Weights of a small GPT-style language model, trained from scratch on English Wikipedia.
Size: 12 layers, width 256, vocabulary 8192, 13.8M parameters.
Training: a variant of SOAP for these matrices, 7774 steps.
Each number is 200 + 20 x the weight over the matrix's rms, rounded and kept within 0 to 999. Layers, rows and columns count from 0.

# layer 7 MLP gate, 704x256, rms 0.151, rows 194-227, columns 64-95
177,185,207,194,170,153,192,222,196,224,219,208,198,144,226,154,179,211,204,186,220,195,199,227,202,210,243,216,174,213,175,227
223,167,212,213,198,173,201,190,192,181,184,200,222,179,204,187,211,187,189,194,191,209,174,169,234,219,208,173,197,210,199,206
191,195,185,234,215,227,247,188,186,223,236,202,207,217,195,187,208,159,203,189,234,200,184,210,178,202,201,199,185,229,189,237
199,194,188,219,209,196,235,169,179,195,186,219,185,215,217,190,203,192,217,205,186,181,189,240,223,218,201,205,200,186,181,201
206,181,186,202,187,166,199,238,203,183,200,189,149,162,179,194,206,204,218,187,207,239,189,189,214,199,183,218,208,198,190,202
172,199,224,206,225,209,215,159,211,221,201,225,204,191,210,229,197,190,221,174,201,199,191,216,185,189,181,174,170,195,195,163
194,193,199,164,169,220,221,196,177,219,180,192,196,219,224,212,196,210,198,187,168,180,163,210,187,235,185,202,240,192,188,228
210,195,223,182,204,189,195,211,183,204,217,219,206,207,189,213,218,190,175,183,208,219,220,190,210,208,191,205,196,239,219,175
211,202,206,198,176,218,201,187,215,221,198,204,150,207,202,177,177,193,182,202,205,209,163,198,218,196,218,230,190,218,204,231
199,159,237,200,200,177,207,185,224,219,241,231,196,167,163,201,196,160,173,165,210,183,159,199,195,205,237,228,175,194,177,213
194,192,188,210,193,200,163,198,231,155,184,223,245,199,218,168,239,225,191,232,188,223,198,256,187,216,231,182,229,200,244,212
193,200,218,210,223,176,201,187,232,195,179,222,217,231,183,185,203,199,248,196,224,178,227,221,226,190,204,183,213,144,201,184
222,179,231,170,210,186,186,195,197,204,196,135,194,221,190,176,169,176,203,205,177,203,214,212,182,181,198,185,199,210,206,210
230,199,195,235,180,209,210,150,152,225,198,195,207,227,185,171,231,200,207,219,212,173,198,220,202,190,191,176,190,183,221,170
228,204,257,191,269,222,160,182,209,231,207,208,202,210,194,196,187,177,181,161,212,212,195,217,221,207,194,164,176,226,182,205
204,170,207,206,186,163,201,193,224,200,168,218,212,193,193,193,196,181,196,196,208,192,169,178,178,183,191,201,200,218,184,184
207,197,151,178,195,202,215,228,177,209,214,168,171,196,195,215,156,184,170,193,168,176,231,209,182,231,207,186,171,192,185,160
196,210,225,170,206,173,212,192,179,190,217,189,235,206,183,202,204,166,204,224,248,199,203,208,192,187,207,203,178,202,210,227
209,218,195,194,227,185,180,225,177,165,205,219,215,190,182,211,180,171,241,179,218,210,170,194,204,204,170,207,202,205,193,193
204,193,197,228,191,203,227,210,218,185,245,197,200,210,202,194,222,170,212,203,224,211,197,204,200,165,181,216,223,251,209,196
216,213,199,193,233,210,179,221,203,168,197,231,197,176,203,203,210,194,233,159,196,206,200,197,167,201,188,211,225,184,186,209
195,216,221,169,206,177,221,202,234,157,182,199,194,216,165,178,172,206,196,210,202,186,204,199,216,213,190,199,195,222,188,193
205,218,177,216,197,204,194,213,208,203,188,167,185,200,197,195,179,194,223,204,196,220,213,205,158,200,203,192,187,225,215,208
220,191,237,176,210,208,199,214,168,167,207,238,224,219,178,186,172,202,209,178,189,220,235,209,187,180,166,207,211,222,231,184
186,193,201,183,212,197,239,225,199,195,198,191,221,189,222,185,178,231,205,209,190,195,211,193,209,204,202,202,183,160,208,231
189,193,223,171,182,231,223,195,170,156,173,198,225,203,215,214,217,223,225,212,192,210,178,199,234,196,176,186,188,215,187,195
196,180,212,180,234,219,220,188,182,190,217,149,193,193,197,204,162,197,167,226,194,203,223,227,200,148,186,189,171,201,188,223
203,229,223,230,180,235,178,190,190,165,184,197,192,175,217,180,176,192,198,226,209,171,200,218,221,195,179,232,211,206,197,213
205,199,180,188,173,208,211,199,188,178,179,207,186,208,200,212,203,191,207,167,195,177,206,208,155,215,190,200,157,165,200,175
230,170,184,205,212,173,155,194,167,214,236,199,242,220,165,194,202,202,196,218,237,201,184,202,204,201,205,185,195,251,163,217
191,224,189,184,166,198,173,233,196,214,218,187,212,205,211,180,221,195,225,205,195,188,167,188,237,172,210,184,226,203,184,211
206,200,205,202,190,189,202,198,172,201,173,193,227,189,230,214,231,192,219,173,207,196,214,220,200,213,198,197,214,213,231,196
197,208,194,214,208,173,217,173,232,175,193,217,178,182,213,200,194,222,224,188,197,226,180,189,206,161,188,195,192,201,186,206
200,175,220,183,194,240,173,207,180,164,246,195,220,187,183,178,197,238,184,193,204,208,205,201,195,229,212,202,175,177,200,185
# layer 7 MLP up, 704x256, rms 0.158, rows 194-226, columns 64-95
167,210,200,194,233,198,179,199,205,187,180,171,185,203,179,194,230,188,195,183,174,212,185,219,179,202,222,202,187,224,222,187
178,202,189,180,217,202,167,189,187,170,192,177,212,200,194,207,203,223,201,218,194,213,209,232,225,163,196,214,173,226,152,222
204,204,174,224,228,189,188,183,212,195,181,177,205,222,184,179,176,181,200,207,188,222,200,190,211,201,182,203,195,199,217,154
202,203,210,206,180,205,223,212,194,187,174,212,211,198,162,227,199,187,189,204,195,221,192,169,151,176,154,200,221,218,201,168
217,217,229,194,268,209,203,217,190,190,189,221,198,215,210,155,192,181,212,186,181,193,184,195,202,184,184,204,194,179,215,214
220,204,183,195,192,247,217,182,207,193,238,191,187,209,205,209,167,215,233,183,194,212,225,229,202,191,187,221,193,187,191,183
205,247,191,206,187,207,211,194,202,207,204,217,198,223,226,177,178,194,222,228,186,168,176,215,183,183,157,184,189,201,221,185
201,214,221,215,207,204,208,228,190,213,228,190,217,168,206,173,207,214,165,194,183,196,205,174,197,154,188,206,182,229,196,186
196,217,173,229,192,187,191,245,220,219,197,216,211,216,192,199,233,209,223,186,214,190,228,203,189,239,204,222,204,238,239,211
195,204,202,189,233,216,221,206,193,173,246,168,211,185,204,195,203,219,197,189,191,197,205,180,210,175,236,202,198,203,175,186
211,215,191,210,199,203,195,218,185,246,217,164,195,189,195,217,222,220,166,167,196,200,175,184,180,202,187,168,215,196,213,212
220,204,185,211,229,244,208,194,223,185,180,215,214,197,231,208,239,191,204,211,205,218,214,161,194,185,179,224,199,184,183,210
232,198,227,227,229,184,203,218,178,198,207,227,221,195,202,208,181,200,242,180,179,184,205,180,220,181,204,179,238,232,167,184
173,191,216,190,192,219,215,200,182,191,216,196,196,180,205,185,218,212,212,177,186,205,231,208,192,202,179,201,197,210,178,175
158,193,206,200,196,182,186,203,172,215,199,198,219,235,178,164,176,196,206,177,232,221,201,230,214,205,176,202,195,206,184,201
230,190,194,193,200,160,192,201,207,165,152,230,211,167,206,198,230,218,183,201,226,210,162,200,211,183,237,199,220,178,199,223
200,204,210,185,217,207,199,183,179,194,177,149,196,183,232,196,185,197,192,193,207,197,207,203,191,166,204,206,197,201,241,182
196,206,232,191,221,202,226,196,186,232,211,200,187,199,183,203,225,202,197,188,199,176,189,220,196,168,212,204,237,200,225,191
184,221,184,204,214,210,202,227,187,166,227,202,225,203,214,203,180,200,214,214,217,206,194,194,203,206,204,191,203,206,190,203
212,191,191,205,222,157,181,205,218,191,205,192,161,173,197,196,182,209,208,224,214,209,167,161,231,223,186,188,185,184,203,190
212,213,202,214,169,192,194,180,219,155,211,211,166,212,188,219,207,251,209,183,206,212,202,235,204,223,220,205,169,186,201,208
200,202,189,201,197,196,219,199,200,205,198,191,179,210,220,223,242,198,181,209,188,222,198,181,150,223,216,202,198,218,211,233
179,201,199,210,195,171,200,225,212,172,193,218,169,153,178,190,180,178,197,210,207,195,201,189,237,213,208,197,168,213,254,172
178,210,191,159,158,199,215,234,144,192,197,157,220,219,216,167,200,161,190,198,215,208,232,212,212,204,188,197,241,203,241,223
210,201,226,173,220,171,193,219,207,210,210,234,202,165,221,177,227,208,193,199,245,210,221,191,217,203,232,215,175,184,224,186
279,206,185,224,166,175,197,215,198,165,214,210,248,184,190,201,190,200,206,207,204,183,168,229,181,206,196,207,165,208,189,189
229,192,183,205,183,192,162,223,223,185,219,176,187,201,174,186,203,209,227,185,202,230,192,205,187,160,184,171,229,154,231,186
179,232,217,192,195,210,223,210,209,207,170,211,225,200,181,191,201,235,191,200,219,213,202,194,200,227,181,183,201,183,210,209
206,184,199,201,198,177,214,211,196,187,215,177,208,164,220,230,201,185,220,233,196,207,236,173,201,192,210,185,220,224,178,205
200,191,186,212,204,214,244,199,195,183,201,207,175,201,192,220,211,192,188,181,209,198,175,229,212,235,210,216,183,188,155,177
161,205,202,242,201,208,195,203,146,186,177,208,185,202,152,201,198,218,214,199,250,218,207,237,200,176,203,228,180,212,186,211
203,177,195,222,212,226,216,198,176,247,211,227,158,226,178,204,222,213,196,178,204,209,220,194,188,178,220,217,200,212,176,185
191,205,183,186,202,172,214,233,220,149,190,196,175,166,216,218,189,213,237,191,182,160,205,208,208,213,195,201,225,205,245,244
# layer 7 MLP down (transposed), 704x256, rms 0.15, rows 194-226, columns 64-95
143,189,215,193,192,179,184,180,243,179,200,195,209,239,189,175,194,208,206,193,197,203,159,214,199,181,203,188,199,239,217,232
204,173,211,202,205,195,201,199,220,186,203,200,196,199,235,241,196,189,204,200,231,219,197,208,230,198,204,194,229,213,213,197
185,205,212,221,209,187,210,195,230,170,201,165,189,214,199,180,179,185,235,195,222,168,221,199,210,216,181,224,187,207,196,170
206,251,189,192,205,157,213,187,271,190,210,198,220,201,201,216,187,202,214,193,205,220,196,176,190,182,214,200,188,214,243,186
251,243,220,199,173,198,222,214,203,182,206,208,231,158,183,194,207,203,211,215,186,194,196,214,176,185,246,197,205,213,260,185
221,210,235,200,186,187,198,193,216,186,245,187,159,203,205,194,212,234,202,209,203,235,212,182,205,202,205,194,244,193,169,170
192,194,199,234,184,200,180,195,182,204,194,196,200,185,203,190,214,198,213,207,205,199,205,225,165,180,200,228,207,218,232,207
170,217,221,192,189,201,202,247,185,168,222,181,241,219,197,183,194,178,174,214,209,180,202,197,191,223,189,211,202,214,227,199
199,238,194,203,185,199,232,242,190,205,189,207,264,189,215,225,185,201,221,174,196,189,223,177,169,214,217,195,190,189,182,224
182,182,210,196,182,196,187,193,208,246,222,194,190,175,197,185,187,164,191,204,189,215,207,230,176,199,199,196,189,157,180,197
190,196,208,208,226,210,168,222,248,213,214,208,179,186,186,195,217,175,187,192,222,191,175,202,239,189,150,204,199,203,197,199
203,202,199,214,210,193,187,219,202,189,180,242,184,193,203,216,197,228,233,201,172,196,178,168,211,211,180,191,166,207,202,178
241,214,172,207,224,190,237,207,197,177,207,201,221,172,181,217,193,192,201,234,190,184,181,163,202,194,188,182,185,237,202,214
238,267,200,180,214,175,209,195,184,184,188,181,217,215,244,187,244,152,185,182,196,208,190,185,162,177,199,153,221,178,185,211
189,218,221,205,181,203,220,206,225,212,199,198,171,186,207,206,238,219,205,190,196,233,181,257,170,221,179,203,196,228,216,205
217,167,219,165,197,175,200,178,219,204,198,184,197,202,191,208,175,166,186,198,217,192,191,200,197,197,200,219,189,206,208,196
201,228,188,209,206,180,213,253,200,226,195,220,195,191,165,204,198,229,226,211,186,244,203,203,210,236,198,191,160,190,184,169
201,232,216,171,161,213,230,209,216,219,188,207,194,205,208,204,208,203,199,183,238,183,192,206,180,244,227,209,223,197,216,164
192,173,206,171,163,200,187,229,206,181,216,207,201,237,216,198,213,195,170,181,211,200,161,226,197,213,200,207,205,205,190,217
159,189,199,189,181,201,170,191,178,212,204,213,176,180,203,239,218,173,190,197,193,192,216,170,204,187,221,187,183,192,199,210
201,275,178,212,224,181,201,196,178,207,213,206,199,219,186,187,221,202,194,194,208,202,199,231,177,209,223,163,207,172,194,187
179,206,208,190,195,211,208,199,184,187,208,163,205,181,214,181,190,178,203,233,232,178,210,221,180,183,218,186,192,180,207,186
222,214,230,204,199,218,192,197,199,208,188,212,180,183,209,218,228,197,225,250,200,179,197,251,202,207,183,226,172,227,196,198
222,208,227,195,165,194,225,224,180,184,209,178,211,212,209,184,205,208,214,220,226,190,192,194,212,193,186,181,172,225,233,184
196,188,267,183,192,179,192,201,197,207,193,195,198,177,201,176,191,221,166,217,173,197,220,227,195,180,226,204,200,205,245,173
198,203,238,191,237,222,176,199,195,185,154,218,199,185,176,209,187,215,193,202,189,200,222,208,250,182,206,220,195,173,230,194
251,224,211,200,201,240,205,181,214,196,197,198,206,157,218,205,224,202,232,202,206,222,210,241,184,211,203,181,196,189,184,202
187,181,196,186,199,202,187,189,229,216,202,178,250,205,196,179,199,194,236,228,162,191,228,220,191,215,175,226,202,187,178,208
212,208,184,238,207,224,199,186,211,182,210,206,174,198,221,194,222,217,211,193,174,169,185,217,183,191,178,207,170,194,212,149
196,213,214,189,194,217,193,192,226,204,217,219,175,184,206,201,211,201,210,211,191,219,193,185,235,199,175,194,170,191,209,223
152,231,237,218,219,213,229,203,194,156,182,187,206,211,183,203,196,217,193,190,181,239,206,215,172,182,232,211,156,203,211,225
193,197,194,195,176,189,202,214,198,216,236,227,184,231,219,219,174,213,219,216,213,208,210,179,194,169,213,216,215,217,175,179
234,151,223,206,199,163,227,185,252,191,218,219,199,188,192,191,172,195,232,181,177,221,225,199,182,170,198,217,226,174,206,189